{"num_hidden_layers": 9, "hidden_act": "reglu", "norm_place": "post", "norm_eps": 1e-05, "qk_norm": false, "tie_word_embeddings": true, "init": "normal", "init_std_down": 0.0104, "learning_rate": 0.00238, "lr_head": 0.0117, "decay_shape": "linear", "final_lr_fraction": 0.0, "batch_tokens": 16384, "train_tokens": 109600000}
Each number is 500 + 40 x the weight over the matrix's rms, rounded and kept within 0 to 999. Layers, rows and columns count from 0. Numbers have three digits each.

# layer 5 MLP up, 448x128, rms 0.0667, rows 403-439, columns 0-127
500524529552499545497433574533409548526534455524525433390500536492469590499471510487535515491450478496438423504516533481480493527528405553428538493451464516418503537519452403522486468473489532541453566586480493469456543534500451374491579437427595509475424533524526604453455519471532545559558458535465509455504549545566564465455474477616582539472470428508513449457567538476486548491534
501499558479445421421539485519549458542462416496409471539512539544545519458519447519502423516567514525470503500509482541501482518425488449522516461495625480508460563590504539500496548488566468534549438509390504520469579476458493456441556478512437458484387482473527556504603503516469435575514512484485520536610528474501473461505495547467502505541453524547413490503483561406565494504518
433471479538481431471441440565527511560484498518500427506561527532454509486510455457533595493413491541454473525545535535468483429530556517454521497471517511425481418518505469455472528420461520496524539496530517522534477391457495495464482520450524475519516470566499551476501490508475475527512560482602513541541558615644473481524537482499463527548446515545478537482378517491508634352482
554433493546567444577413471473453559504488528512448513451455489545501397495463544471516431492500524451387532516525467536527521587523467441504531439518549505511499460492521473526528562509540465485505458546585510575515424479449426482590506393465531446490546575537536501530496482572459494472525492504429480442454479482586515571476492479523490513479487558554420506450474474531510513615458
505493477514496507539516532463498484504508534437449537435456446485525486503442566509486504507519463511498497545406592507486483499530497525500463483497494516606576555479462595522512513518533461412454454485572563571530420480531502487416490486596491452473526494478513495441470467500501571550485403519453526530517480424411589490482474527467434548456525421487521551481478512495590537426549
480459453480479535462519526486516497451421520470455471476524589434464544499557449527461533518497533539442491519571442525574512610567447548372458488557568555446436507501467521454481470372564567570452508513438373531465465514536546440449496518537520473458549498517507492504491504505487543511505478517510453533559445488547627538540497538502457485467494460515564544492511509576439455565503
503523472517549494519490505507483495509470502484489574513504546505474493465513522522538460520512529476433506508527480545488509513486514434516509476490497524463551425465441475470537475503517497466520452511488508486507465513478505490494483447522500491508473482482477483520532509526480519530510490526472509496525485490481480521537537532539477541496521540484476508510517527525477500526534
501498431471478501488399457496516502421556551547488499501501550459478536569446511448504455512486565478468505572511484508538465500483515459509442537405520552470511472444516505505472479479378452539564627482486479510477480498474526478487546432556512585512491464563585539488437472524545480517519562539530501508470476486492513484470451487524493500547461552480564519524571491590542461490543
540520515496530556494522538509494515472487482473444538470501481509541521548502450460472494509539500438505529494408549477506439504500469515557478478524486537516493448532545497472543451461514460473498533488443546446601603531515502560491478522535477527478383532492477556450473484461567536509448543452498477471573533466467512494453540541533495472481558539474458504497510489394455486442468
503477539475505470516480469469497443511519476508577500508506511538508439502569502557485486474462484545502497587477505543451487488466509516528506515507546459514519583508509510481461510491540485472510520437512538473490494476523509536585555478477485459444476449463380494516516504491540488444458565516522466566554484478478529498500442501526518520561485526507523592533465498458477522519429
466483541496516468499491569482470494532472547534473459504543516438424493493590496500564507506564458491515479519499507483541549496501523396492540480460531524452483517371472477607419538601475541510517536484428465476492534523600500502456552443387542518478570592475512534489526452482507482403497529532552479521462599488518491480488547506460556544439485497491476419555484485461594527500416
501459494534495511493427449569458479512508559523541592499514485466409546515523537500491471489504530509465501474499502521504513526408512505452538511456500443488450550442475456511468405532559441556503577527515493536544588534495459413395391536488498547489502465437489492575503487537481454531503540527509476433459540543543543519465441535526483615479529475513524542479406495526466568503515
367533548515461559480492540472443599553455467419525519487500551499495571524487495568457533532457468520446525543597453451490409545428503438514399472580499515498519513528484520430503540512564541508514526500450508427542588454417508503579522446516546512499526540480544487468498560515522425515461513455517524542535459579493503442556491530506525511600514449355508463468531584485496480453509
405487404475493473451538460493537583571479459529469488474426473546538589465480473491439497551527512522546493566434506552502494486446518508531483524492470556467454509480519511488543530452489514529497474518461440494480492494422404488475567556537505424470480488524501526577535521453499466512559484467489552432471433552518513512514560451483559531520452492529497522465500532452580523530570
539432426532515536514434499547460452417466441515553506499518545503469562478519530479489491520497581542480403495465485493520573568604497537530512506478520538419486489479552496483449544472519566456504492506486507530515507502478583523552504513482433522582497514592504557461455506447461477493527445515465463559581477471476431454481510493541594538529500479448413525539445420497549531517441
460529511478542528553557506473559422539482568504468478483456508519486413492496436442444493526507457548535479493542497454463447472532420547480519516525537428504462521575531571491525469577553550506513527564488502511501568490604488436472525504552492456496484529507458491479537454481531494526488493494559433571520534408499509499545493569526514516475573487432411489566441498567426430394526
483548502477520506509502472418548495515452525529460513533515468362482473480479533454500505460550473462483512502487448553481490541420534499478520532508506523537478480508504554537519522503554535519458579510456510551513409473428470620433567486511449554455481490519522521478517474506475595587466509460477450471531493549482579481562505492470524474544500432432558471553530532515465507560452
483499510483498481497517474513498492519510541484506493550447499494531546496493534512437536531501509477515490520574497503409431499555484571495551515499496496541472532459497511541475497485527511543538549503476496509463542482506489488443491527488509511539461501454488491468478510445483511534529494460526549515476504505521501537506491454488490527503479485554502441508444466532464515454513
551475490428440505490536492470515425475462492529483553600470495523538441524509507517476521465496524504447536487508551497486506523498481480552524510478588484356574515495484478521499502504545582516456480509455549497465525541410514437474482580521464524479461450448489475432455579551520532480532508456457456470521560473505509532538493506613455514511463564483526531521423471515539496512540
458552486504448568474457475497457543552502443531505517525489532454562528498451473467497459466594506491524485583507604530478462504497529464519421561454476480527516463511431614571527471519457477484503440466461463431467399479461525521483507540481542458538483507529433557391498510461520470528485495490572485520576528588411506547481536540554487474520539533469471534514443564545533505568522
560472566480527480440515592519484555470515463528583410511569491513459566439505457459525444468499503440518541508509460526465472514465516432497545392510423471506572554543504470557545430456516516448529519509578509529474477484498469338554565439522508433609499488492508539533543497487526472469452413498518462463535459493528524525444444549593451440538516487452546457521583426455568489517499
433466459538480528529500514535468480471485468511472559496450552442422509412538551492489479491494455546482501448530490584579504576464529539420577466426513483544417490510566522556462499498441445497519513420469499533498434514482565543536448480516449522503500472477451490515441528519460468548520503577454501489520487548469528537537477539481547534433498553629505475485562511544431508490445
484533520516537478503582410458532577520472517374490555469535507475468425557547507476598476534498489486458455525459550458533523505561398432548474578443599483502489520529527502519566428431571501470576514482495513462529510479458499596416467476435569541487565458490472492462527504557483527494483501511425411481483500543507520424422507494560494432525566559537479520528467445588548494463528
488484503500470464559522502507519485477503446579482556450594502549452560547435485612413487473449531522616470487505533527474539498547471475388558597455511539466510466468504534588464425498452534493478485466479513555455473427467548453515497501563488443436495552549513465546493535515500476494504512466556509448477477444538517408487601532464530503581439461512495360524453524528409551522497
474541449439484516593435442565422529413468461524518606474543431516521487514491480465532449477446604520525539531489471510513526492451503471463552445526535399485552425484439553544509468559516412479518490488460525551465459544533537428521477547544515519528426540508543506494458544455537484417484488512519550592542549516481483543473496498578458498474497485526444503507491483588422612487372
413537459480586533514499501456481489458555431489522561475445447545603578493507518501476476445548515551494442486561453513539453488490525521475552471516397495546566539452488472500478417493508541470479497399508448428506518631485510503538545533507427478456472543509395515419542485514468415486546488515498533471565557489459501519569562492567594480547494539506445445574542496531408517501458
527514541543534470491505483525456498465528520517487468499507491505534523494479502545538536524477457499425527522499526536491544481472560450460511489502448526492469545520477472482532498508536501523419529449463478472506512503491525510546563464552501551487472506483476468503566515483507451480473491556513503533469482482482459490512530507511482506494500497491512537475542492505510484474496
549460499467484484478517453483467496466445513499465547514477460502484430534483564492497505492469560489521487463498500495387499510540526504457485514554450546447500453603520449474478534455469478507570461434562508523483458525432461469526433477509637474451596549473510448465524555480563523529492447506588483540459495511610511539458488502457464512520441556548518490539561523453520483535524
476428521505395480496540436532498481573537524490445477527507500479497470534524515477480499521448438475550532477468453521481521608523495521459550465523548525468533514493519435479480405480504471499419534490476489506455461551507433420503524520446490511552501525510464490483529529505571445484505521442520561465555570495455522483512435458559563466407514543598519530530472565545451529598503
509483532493535527440464494511549514528509495438488507557499566521528466573548467479424428453514506515488508506477520586488520440448505489467430571512457529468566476495513580564469509506461525511496489459461478539468454503510488474493559547525565526507442542396498562541418569579468546480585495452485436510502488494443527469517429485393527482473450485484568468499548583460487543503549
479471504482505483520525485450511499533513505492512503444480524451550439469462464482520537534479483562506538500486471509482471503482537509481463522527499479495461525480496485508519556481474477516497482533506493473499512461495496506482470506516512478465571452520483487502510494465498504488518534439504509561423489507495569522501504478492529488511535509494494494486531514509504497543516
393494455459495491529511471527548470525492526493493545456419513489458438485563465497461578450522550562470498557498512569525526498516498462522539490469507484646474472592489473522442487528550558412554479434502478551502492548515512482521502485531483562497498474461520438573474479498455534449528524469380549489504539551498477576491525486405513555557477488546549544496397465477454539475453
462597463565498425462511524627598478591499471542421533457539478557498490589461470498473532556505456513500497461452500449549480480474542506506559465390464479537519546550517485430514475494472542522472502512521560521452565527520430458557461528495550392536420505536431469506481397534415541446451521452593491460442591577452518435512451468488568554546520520522601454565446458507439454517493
498521501491545523458415540516521494452485502468480479558538511543503502467507484568475415491542472462534473489501526502515489477503484457552455506543487536446540490488484504527476563482559522508603444451490522488536507521484509458498473496522535479522483432498540489549520499554515478502509490510502495553487535484518547429494497492520516496451534570486485457479500440503515490561503
430519483518594558478538452466512499445471502506504514555478471505488527499536537521506548500468521469489487556448480480517529503519469459546481443540389427484464551544492516518486439570465441466447543464482623556563500485535460500517497516377504520475493528488608447552506525539552476417397573482495461488546454495502465485424524519551441420519509501557471519465514577477471469500553
552420452579485399483489441519546463446487421501490517522559521519569504545483531534468492517467439428455541464590498517502513436572519540442460508445539459474592520488524456525527521530545542507526517473518521550529531580452508494422493575473449609480475436537484531502508471464444447507497482504441408520542527514491498401520505522483530480451577501554492501500425490469504494426467
469439410486480574487537477448525481556537496563401507486545470405595493517561506525479466466487483501435474478537561460534456451519463530493501537584489492590475464500474513562533493488539538421441505496504468540579433396526489480455471498517572502504455531489504526565469550463528494435515484513524534504486506519409499452452488475479518496541467586526468499502496564546485558542575
# layer 5 MLP down (transposed), 448x128, rms 0.0611, rows 403-438, columns 0-127
452572521488492484526510481489558502501482519435468525501459564566488523530486449543508469445514537526479555545435524498434414558455574621444430458524545434496572615521586584482573450510501465510551543477534468454519484494527552491445411571497424565523544572449510469479592498463564556454463541532446466540464441469473499464535567481454490449423494558498551428508485430462426452495397
524564483538451548470439492485534453543523508468473563487492503501511546480535551507420498522500446519529535486535542492426533481487529491521468530514500491515513524446483502500491549500558479578487547540482506509511440507509564368471570514554524409529477520410455452544442411511475562518482518509529478629445450523478421584521534488517495518450430363497428488575523589546487432489481
465493495466484321513560526497544404522501521520491524591467555561525477568491558449490492530526511414517516526420565596450523476361499520474553535486545441492536489463398518483491487447449561458419503470541492539455540518521528584522429556561506439488494484478537582500494464504621477560483404490519465521470580529551498467490507529461490440419501591442442602526526484456517455495502
428538432501506453466561523482450523495526591442459461443529547513502439553513451483483539481503565444528545525492492561443526477533521452486517557457485532539474557474473530528402452542432467478526555515474568448505493500473494478399548479537554459516535456479512542516494433492515452533602514457526480492580477515480497529546464480576523563483474457456477564478517524530438487509479
485428554478587485561449491513497549547475429467451520411485517448517524502457458469466525429490502469506414443504562528546502542474590431483505502443480505595471547531485437555471424502484496506508524478486629521504545529565494453496531552408527523481491473544463567553577548535534507491430507492517464472502508497502531502501518525432435487475590471470549493490555490528505412554488
558516550538582563493440428563558471539525553589503524468445521511510549550505585498507468434504478530513484574478571471455554452429509512478427517453470486519524535524562461556434439547447445468526521464466604532507479520462403542576444513547453482580515560517445470443488452540459487481587537481449535437489467510571385468499463505542487419446584476546548459471519406381553494492509
505495487480520497477513515512486485531479514502497498469543453511495521481513479505523496482488477536560449498512488546505480506521526442474475500488506495481497489554484494479452482540491533451539480487489517492504415508514529519500513479471489498524471488490460550520486480516478499501513505501501501486509492511551526516507475547489505488488531497550466498522495555523506518526467
529550464521503475487589463539543535559464460433459493544496439405523550550464471540465499481491465461432564499528497499474532498539423486498509589489550552469491435484495490478517528558460552548506491437520522524408530525471531495434511577489507481580482487516463586574558488541547506420483541498430547538516509415448445441422499568520487540565463458515451505508521474440482474526499
476479509529466471525489597513493485484518512482444507573551446531473535531506509479516503525466551345459530530464548513418493486516507638539456486505491519480568447525496467453482506486424516497516475533515464468520508536456449488535487487527510642416547539466520415453485533515469531528538592533505453473507438524485508490487505510493442517551436472523497524539504550582450432530460
564478537443497475518493425491468508473487529476481456458539490493507483468493551506497440488493571511456487507558477506456495524493495504538491599482464494511560497471488549515555533462530518508485512439522456521553534442492539448576531479470458584474461527500514483451450533473491550498564573535512466476556475540470455481480489486541555461492443546541499514528498533504484500451428
519553424533461494454485438468496552441485487465497498474427464581499534418465427493470535526488512519446506538606437490481545539477512612474488468554438532564492515571460538478441538505562438484511501523530505502512472527528501422453547440536517431481507482457515496531496542456573502516527568554561503451521486564540463460534507480580486475523492510518506479524513415497494489489494
544482578503495562635457405476538507530446513435444559575476518498518509535531501523540499451468486500442550510531513514473539482503495443543441556475628643469470559494394489543419500461544432468591535547528444507496426534518507454465478432529528492473562492449434537563492516535442526536531396514461504555429522471534446422493551442412503592460573465487453537476491382472546496469507
498493451448472529575392603578544549486488487543524469499547509454490486503520475533446531527466490463455546456485498493469488506524492499434513478506574398496504593542444531580449476501524587517515475529526494527427558486490506469435528463563538546492544456589459458411519466531402471478519558459521484435455407476461509484509545512433524466493571469542481474491549518575499503522590
462525421554491510504520513540513491494592494409538475470485528462512464486486483506451502481453560536485507553481526538573553547495459436508507508521519481476461516486502481523484453448505522494541428500535498630511430502555490489459506513466562505552439509546485479542448537447433508483522490466547529502455433497509511473467465439535543561515463570488492503521509494508483491561507
449488522568516545483454527492504491483506465465482375544530525560508540506482493524513451493471481529440499514488457456543475618425453492517611542482474558489522510560459454425422495452518528525476573434499537533480474508491572537466465485515508493462508479539508505560506500512485491552428518552484523571498591455478521492442499438455481499500486502534535489532515517474516545487468
436447492451508485463461489511481488549457494625461482545524524478472546461509506570505507537482457482451489528465499502510593459494464509515554535477500478561505576490573526455456547560534475453466489535533523492508458560387460493411520492480547495504451499481503503536500486509489533529534506487434417558430499587484551427545421478504494535485468500534532557458574561457489523507497
554461493541452496453400472413487516525553483525491499518464560432527516571494542488443521493482495512520513574582479544475487546542480575484487491547526466418506530470546494508534509512514510533472447426481453441563495533465515497427520466477482528519446484548522501588441512416446383467548501546595551493573408508512411488452482504483546611472476527533504536522541503504506508494491
534481541500451532536532456487502530537555479501518521508445523514516509462512514430551539512451501416470512468471535517446498501500519486520519506536523484502524537490487474490537436500493432500504528523518537505476483488533508487549488517520520482478487545465482493509540533494493508470501477494495510502478510508519430450489542500519488510483479542483505477467526427506481442511484
512473499520524487442530539447511518441585456442546567526444472452571494504440457532499520568509448501420495459485517466477514544508516540528451475496423560441445479410432467529427548469520540434525534567516517436490414522525488499560551483492570530537499465510551464495484487449513466520458421486489490548535554466612522544496500441505558525505501495490478544523541593594474581448516
491573517447495453504517486414469532531504487533475484506483441498576559570433528521601541422439499492471487611466451465479569495566661473484532471475527458482487509511572475389447475383624462477475493555496463553461480546463567491477529443572515445579527479479520465575536464530546441503586397454453548495473457455488480562495500520509478405458464498517541555449493520545602546458554
465555506511488497438417482529468466460425452391488479536534529482463467585477570550547485505416481499433520538502474490522494471440473452548525501427490522490465444604453584562539490503541503520520435455532549425569542533572542448442537584561475479564542507458446508519469519597495523450556478474519511546553490522495568460466576494530505470420526459537472533450430487494450482539515
477532468458513532505454481497530539507510470464467455537496539486478514496480416534491459490503470531582569466520482477464579508430540502491495442431522556525470435527485443436503529426482496558510559422534488532506437524368622455492499517543477504530542475462517492497460491498521564539525466484540502534494481504569537465511502466548448501542527456535559608429506500483506487524441
495483606521493442545501513506504530524509461548534479534506446462483440548434517542491447463510548509506480463517562574503482538580535437579499558485436569447514504547511509529471547456510398525522432596455539482572442494528524497516506528475562458537558494533460512502452486486556458445467511466457542535401406508533428471470428545455567452496468503532409594477559466516514484385504
498513382469477484492425494486408465435513525519526535611442540520547474484472495461486525549476532510510474477437487534529553432458452487565427533542430492502485446555511533540525512532480517547540493458540551487494481463437546525448517514428511518484596475476457517583508439604572480434624417577440476487531535538459450568442483473483495481488576543523495491529467463462548572421598
459464411489455473420488497561416528567509615533467562482433453490451498474524512572485532504463548587542418468483427502499497479508560525390515472499472583579471466516510537490530498482435514547516551461491511493513461473449495490499503514474547503541534423559557545507565486368472519598433513504438578592465458568530467458527482471539491475495608476504553522480475474546434439538585
520491512460510570487509576425457500557529530598508479543486481448535484474440423432518541480450541475502532482450524453496448457520504496518486470472527419418507487563569487605525549535545442469513560492498539521542470604493527444495469524526460431375523482559582504568428523489366594502478491514635519451538535449596561431567415546404497489515554472443499534447449507481517495443455
475517538596528527506507484480450515488488517442470499486506521550480442544495488527470497538489483557473511495458474485513495510428499527495501437535473526478465476468528479514502510530501546468499506503486489489459471488536527495510501498514466491500504523525488504539547449510499520488527496506463440521518545482491460505540467501476456551546512533525494550482466554498471444539514
491503508495477491576414546507479464511565530480499464537530464495487493473528531503488479520575580476478405481505432499490488562486454465531499424471478471544505448529548493516497483494525588497479491557438487543584498449521484456478509457567508453533467541418540539421492454558505461479503503477525570554579488563435523425487462553464444551605454467450532506562524491479454507539483
561514578468445477523541496570577424526511457471463476511531487460500480469457490500463484439503476554588489548546442575470455535470421526541451473482452497489488534512427451510566472453523517493491516502448577508499502498494557545467506469507561550523471559480555445545543489553498467492474520456497460483473575531561425545347438496483467500580464505578518523526526485548488497439482
451446465549485426478498503476544529463509419545526562531545501529443507450505543559536515518476480491507492522507489455505474547487533531593570479500521457521597492565460507529594477458430458468477441540521525469485503499474492408501441533424482451492539541493454486461469456523530488427440444510528490474564512471561485546539544516530504526488470459606496509518504421528526459511536
482525488460503550496513529504506541484485489499476489517464494464458480498512524520483503507489520513559499540593514525503467510529482526484483509448456532479500486524504489518490516484500462478483490450530489546458505493509505551509503469479508512482510475535461431529530516502532498460518514524488512513498477530532525461472486499516507453527490526488496545468513518531504480466470
543526528523509550492494554464586415447586448464500459527476531541484515465448512532533537568445555431431523482458506531502532470533459494517439518488539437465497471478454501479477465499495536425506526484476511540529575468503502527465469464457473535450514530539557500548549516619489524445506490543430522510500549496562425530532507516511515511485464508424459467535516470471434463506511
475451446466475397520484544440508496562471447507494559523537535492462534480507381505555502507562519522490527486511566499493487466414519481413468504535561452526397540509507543452496551555499485542559544517464516455494461481518500425431511517523446498537493483529486491651524491457461549502493496526537471456553480477571409558523574468470501514448504537531486530517564444522486442546515
544502558477460424497539446509478416508515530511495529516453469492446467527503523531595528497537534502494434460535460516513461542556556523534499485474449483414489522530487466513515443504430523493463452504448518538474489515556488483501501484483478540474487513502451472550534469518526517442517582507560507466497467523452508458499571497608563531486462542472503472507463582473465519476510
558456529444521529605610505445497444473517566481454496441425525474530556485527464489475452538549499525537542585510492472482513516479446542534556527507517486483482424565565462517480529516555539536500573494493531449468535435464495503504531432508472532411550609469524497519521525473457571511435519509467573563517488463534568471459493446446505430461538461540424485457460431463550438457432
582549436459502511503459528477502506490575467509488481573559482509547555436491484573447519495466544464516448530419444533487510410504493508462496590524500382503511483464524452549431493518478508539516515499427557498541498506482499594488544567496509480497488510512499437499464469492462413538445648511467590591504512522514518555461525467501404472505429534487421507486528514511470496530503
# layer 5 MLP gate, 448x128, rms 0.066, rows 404-439, columns 0-127
474454420443456490561537502463572522537470547599570495528498541520536461496468437505464449517563521516431460467516495455536478483493472537473537454559491584458496484511392337473448504479528519495491453490577604470557475520504500494433449543512513461449528487582531510484493501526514473612544457449568509576421478550521472444453560569468540486535536422537455550542428538516508521519470
484436555548484573551504463499439530399478513570518515425520479499582526337501564517437479432469517515504447553489520522550447465434591475539433482484585577517546523433497488515526494487497563561503488495520481503593451531619547513534550503527532542486592515488515450589492519530440525442575523460478433492494439443452438515486447562492454497521536494452440449565495475449417526522503
469397322557502449520587490478527532473468511461481553565411473526467480543498542471435507564546524504493484519511444461534553535514467563474475455454534551525570450467466515544549452457460515392550472547471529556517515454497492543502505510442509542469475506531475402530509551519522421474496573509484476448525503481576563526508468545426498529454448632445534508481496530452518472528494
447597467433503552540450545535517491538533401435469545550458468528523540472459524562430469537453492435448566470496456599465507472520463508522576495490516588497490508520501498516519488612511439494495513514497574465554431528462462517512369528467462481523478583514456485545477495550554571492525478460454465497486557519490527450509497542534442434532478494497506494552465509499560456462512
509453529520541541534520533478585535530517612563569556549439402518525473508478547506474514462544502532538487483439537510462508482497591560581404468481452575426522502580464494404500503526487450495476478468587531552544494516467548529538444517453481444512515458448462509490534497533485405467457509488445421476555507456462503550481506438467562477602437394563491601536530500445518491487491
529471499513458506538477457511463476475496547491492498452574474473461494483570507519505510519506476495498500516496469509520508514530490493488462546509510466458523497484502492502519507519564513462482539477512470468534489473478503535462497540433531482505515490532519541501488483482457532519498505461469528513482492453514522505497515492471492490505478485495490499506509462489453538503481
507433564503552547401601521489566484511473489479458533547557533504508507453536422491465483453462496466488508477578531443554501458465445483504547526487457457492555521517491467470447568433554514463465540516533500464469507514432524511488582507513531466549470449527460478494549464485443522527503487572475492579462512577492436502470512530473535481451407535495562572507556539486472443459450
468555509545481494503469467495481516533518549499479527493483533531495497538554472568507581504456500402418558513485529488405478496508494489493524497526475519482491500495495444515572463475475413438454474485618530488577517536508505495520482491508511549529413493478489555444477500519468473523434509496496480488483493507533415414427521514529568503485540462427441583518536595535474461441533
516529471530485502506481513460527472543467516526538518501438493460540522468553492564495533490469497622499521516442501498473448529509510503516522481422541458556496513516406476499500494476573512472520530456484496473534438544445509551538510494477463528493508488517484502493558534475549484544467518518486515525557471419558536454491475479494511486475486466429473499523487511512466513449482
461475443490519452505510575466529537522526507505521411509493447484528514536559506479510527474528460492496436505451443529581483413488499471490480469510547587545494521432546529474498508486444485530527523567438401511518455467498469487424558547468484552624482422477499513469606521457564478515569524561506457513418480482525480558487518491506601612487523517525437516566550475427512571434458
545434554514502506516502515550449464525518520471555506479508504647417485488487533592522424521544472507491463466484473481484523536430501466506457585478481443536488552376417415516467436524463449505504591490501505559543502493511511530402480593440537547447469492455477553540537463547452548540536565557491493517418491561532528520405430515465498598506527540489436508439456522480463581524506
522396514494535458477497485416479536479517508485419511419521512518502451519524456530600469537510559502546507431455535499559504498521486459546516538469522445483366577553520518542516522424515533489495469475494543452466457511488419543520544485463469501454431525488504614542528583498492456483451496506545501471595574510432422474522540460506522528480454495420529522576570521508451415479587
535558505517547555493499522485578454522445462466511547452465492571514520520486524492456541468544505464521481452509547494536442511529489593487471500500475513486414488505506549525484507503466485460492454498538530509574527481532507543443474525488576555492448492409565484442484469586493523486446397535531407458546500475536476487491516507493477465507500485491475469455461576518512508398526
479480469520458498490470553578503422462502511430504481471508493470526513473519509527424514498551451651456440540458566498505497568502494499528525459537479578510537513517537400521559580480545557561460492450479518453501473484540490530463514487491462443515515499496463506526486500543527404502550484533495500497462482491432536496493510434510562480530465518407431523562519492458510522400474
527557474492566560369505497513503511436539558438553479480520429528542429590407490479450467539448585526514549561482476550526451566438542454446530475512518438509497509529530516474506472450563492509525538466521513549478546523524525534489445522593508496481546454492498551439490513492450533550511486561507502482528545484486509530471542500468485525584464489558461449548494505477505385495418
454490539522484461424526499425553530524514541485557454499455530556495497466515529501537566549489453509420513564477492531529548464565467555515468496445609501448503484519549470404509454452521488518495481487547518426484516537462446434560441548512534474554512469468465561507497505474453519466527494552466520563501531518506466529481475471566566440495461550528506506566479450543470428461492
492492546540504555477427493504477460477522506488541487449516496519466518515494498473535517525557528515475549550514464498476452543492506488488490509476490527494489492517480522480554505514550488505469494516517459507513565489495425501484465531510464514498492529450480499484455539481502479474503470492433494483470508516509484569535531585500551492514476523502488506529521458524473529493477
453461459455417433478536473456490439458627524473550559508518472492516447561475520571435482488480561515557511470491584403510546540445493475569489505444511493453528525454544512545426535470663548502496508437489542440510491484448430471558486546545473478489485471507476498511510581559556511491529543470488486435494524501484485490524454464546516534519431534506490438457445476477537500587508
526466547593448423474519544456442545465478505471481449474535422508493559449488531492548538447553474526517528548502474490524486405585610494430531545549461397554536498465565509500480480466452496527555483508450460511430528507525555441541436509485577418521561499479596535467568500425525452571520470428481423477495530502448511458451563573479489550485468490519374436449502562508581497503487
460511457447482562526550559490497511543496542570542525553585457491498537466542510421455542414552491383575562465547559495551512496540517484482540444471477533532490580483516421439529484438492452498525527482498503577412541515453543478389551451476457510484492461498457579569512540481547435504481520509469418503554416465531536473495462515497476536488463522482477409504497438552586517461455
474528536523448526505532514567571610546511492471481513536479520481441540493472546476555442517482554551448575432508349471469492446413475468488466482479460476456575542571477474464535498464469487518473454473533473500445476603502440457548480489486449480500516554558488476454560529515443515481497481518576558490494620444516574520548519508568429428591502511496530489475533507487521485545552
449529450551520512479512520445480461456530505461470454574481482488565483469530523501515488510519440469527613516453520536549566546422420492481511420567550475484440516484521455532418474487469461456546454467526515447560551534431503480488504610503487554505507454481525613526469559501470511499483545472426554496516512610508491556489575486506482451614468409459529474413569511492529529488530
538526435450528509524485503493452546509515510504490470482435612570545494513426514562517543476497577519478568517455521477435481481465585500446543538464479536446548500582481513498427468562387493533436519475477546567473519551438541537497513455575451519511604573487504433609457524453437590461587477520459482501382459546601492507470542468470515482471477496540531439525464487534408481505447
530549460479457575454473523484511496584602473580440519338460524552549480464544590480473494483511454468417491533472479434508525474495535518487486433477520472474552494473482496439596458559476419532606576464407515545502448479551479542480497486487499444484579432517477492484542498465448456611513499489535402484571504510468495435482515520512461539600495501490533369532467515588589511491568
519483620482446455538456548509426455481507453478528544463508487535550519532529490505497520358467443473534482512510474534476448510511538532506474500516489444580567411461490454481499435490513515519503529534558473473500530472475513512543579499588543464355525499573533499484517446522425461466506480570568501533433454450488467495487522439515561451523480584566531457447587458563524444473446
496541503488517489464549495456497441507432537562539472534530500486499527523500557514516494516501526510476515445482432494563541438518472506478488495499539530470469563477500497490535481534460480463498464519539479519544491482491488494472538501444469538488459477510543458501470511441527493576515424513481533543491422555502463518488530509538437493544522500467494492507489486534512495529507
507477476497481463538474514524440487531444503539505584545481500444564470498514569560504494488508512525514572532578464461550483483579469502493441447553449519441545544503467496469555530514413535552473585515477524465478456452502524472550532524562525580460455509484590428488546481446575491491478469488498438539491462484475552497472553530465475548423457533538578536470571454520443490469463
405496477478437536530503493456481485544494441559558456567557488481470585519604495498571612565500463452511551528492484471506558457503508524469482460488553460493423464496472461507469479428477485536473482532439496523512519481474474508544479539496405466547526470499480448506466516583543560513439454483434542492547509474526590486497549396544488446478523521457478473413497566467549505439544
455483478471536470537560434453513432569495524513427601509502538441491544589504517531506524485522463534475462578500438528528504486439561545484493444476490541554468484481462497432456509609508522462509530518507427508489595566542514500448481459513605517513531534490413537478546497466424485423473522502524554556514522543554456474499504444524463508487476498463476458483491493512528345537494
526517465513484504518528491471515500500483429499476504511531504527454497532496463489541462496525510467499507485466479494495554534475449533481525525484495486465467485471493511499470484517500511547480485524475527545478441524495453492494510465505550536481482532514531513567519475520519519520512516474532518528531463497495520486502501463558542501481498493465558482483520482466450443550470
555424539462503495524459512440485456490491479537471510525528490377586509406549505562539507493515403503494449454451507562497492550424510529494460513452452458489561436448489460461567528456513571574438470512492510476567544504534538532476471545526514393496483537490497551500536481513542451494520462554533503517476570536536474496550457487528444503548538492459501455530503531525573506528480
637475519509524506532487480540481511455527443436465461577485465493466498505445507526489516479534437484479425582550512578467455454507487490547539468469565451548557525521485505448527403525513455477455615573476445622515472535534559473419460556530605482462481475488477469535482519456478531512583492470586501498446549476460544399453496537556559431522428486600495477573483447571444513495411
589451517539466438495502460515569591538467511548470466437513487485511498553503496495592493519494515509486505536455483492472547490506493493430512526481508522558509510523497463422540487516488453514446502533515496571494498476520436569503501469507556574471500538408463506529530531456493427478537533535425469476488454527448475518469513483509497481571470464480492516514540492536500536474497
561527516489525585451534482477518569496558522534487526487548551405545495490495519437480476606404573459461418545451541470513498436467517470576447484482486445621525528474511485517483537499522492490570403413555560521484526486510462500459392470514577467534503540509488498514460478562464635497465507450483510420478551488450509455436495501471476446492416632524487535512425486537408532473515
499493555465489501524508436472462501521498555562482542523464481508489507493473392490534520535515530493405508545488513454507455508546459490486564531482494520551553437532476494449440473490490505516448531537520499462386599468550522518551420523504493501477473511558459511558500525497440541513591426475534612511496502560468575471475569376467477501503532484476529504533611473477515411486477
450443442480529517519518479496436498451472576512510446485471514457519487479509483553571537493497477567458420472491625453507518459492493534552505569585448471483519508553442426578511486528526524481476554525512447500513475438479557513480520449488541540495468461511499555519432501506469549531575470509493491560477533507536430470522485530586487466565470433563420447563560484550442546501472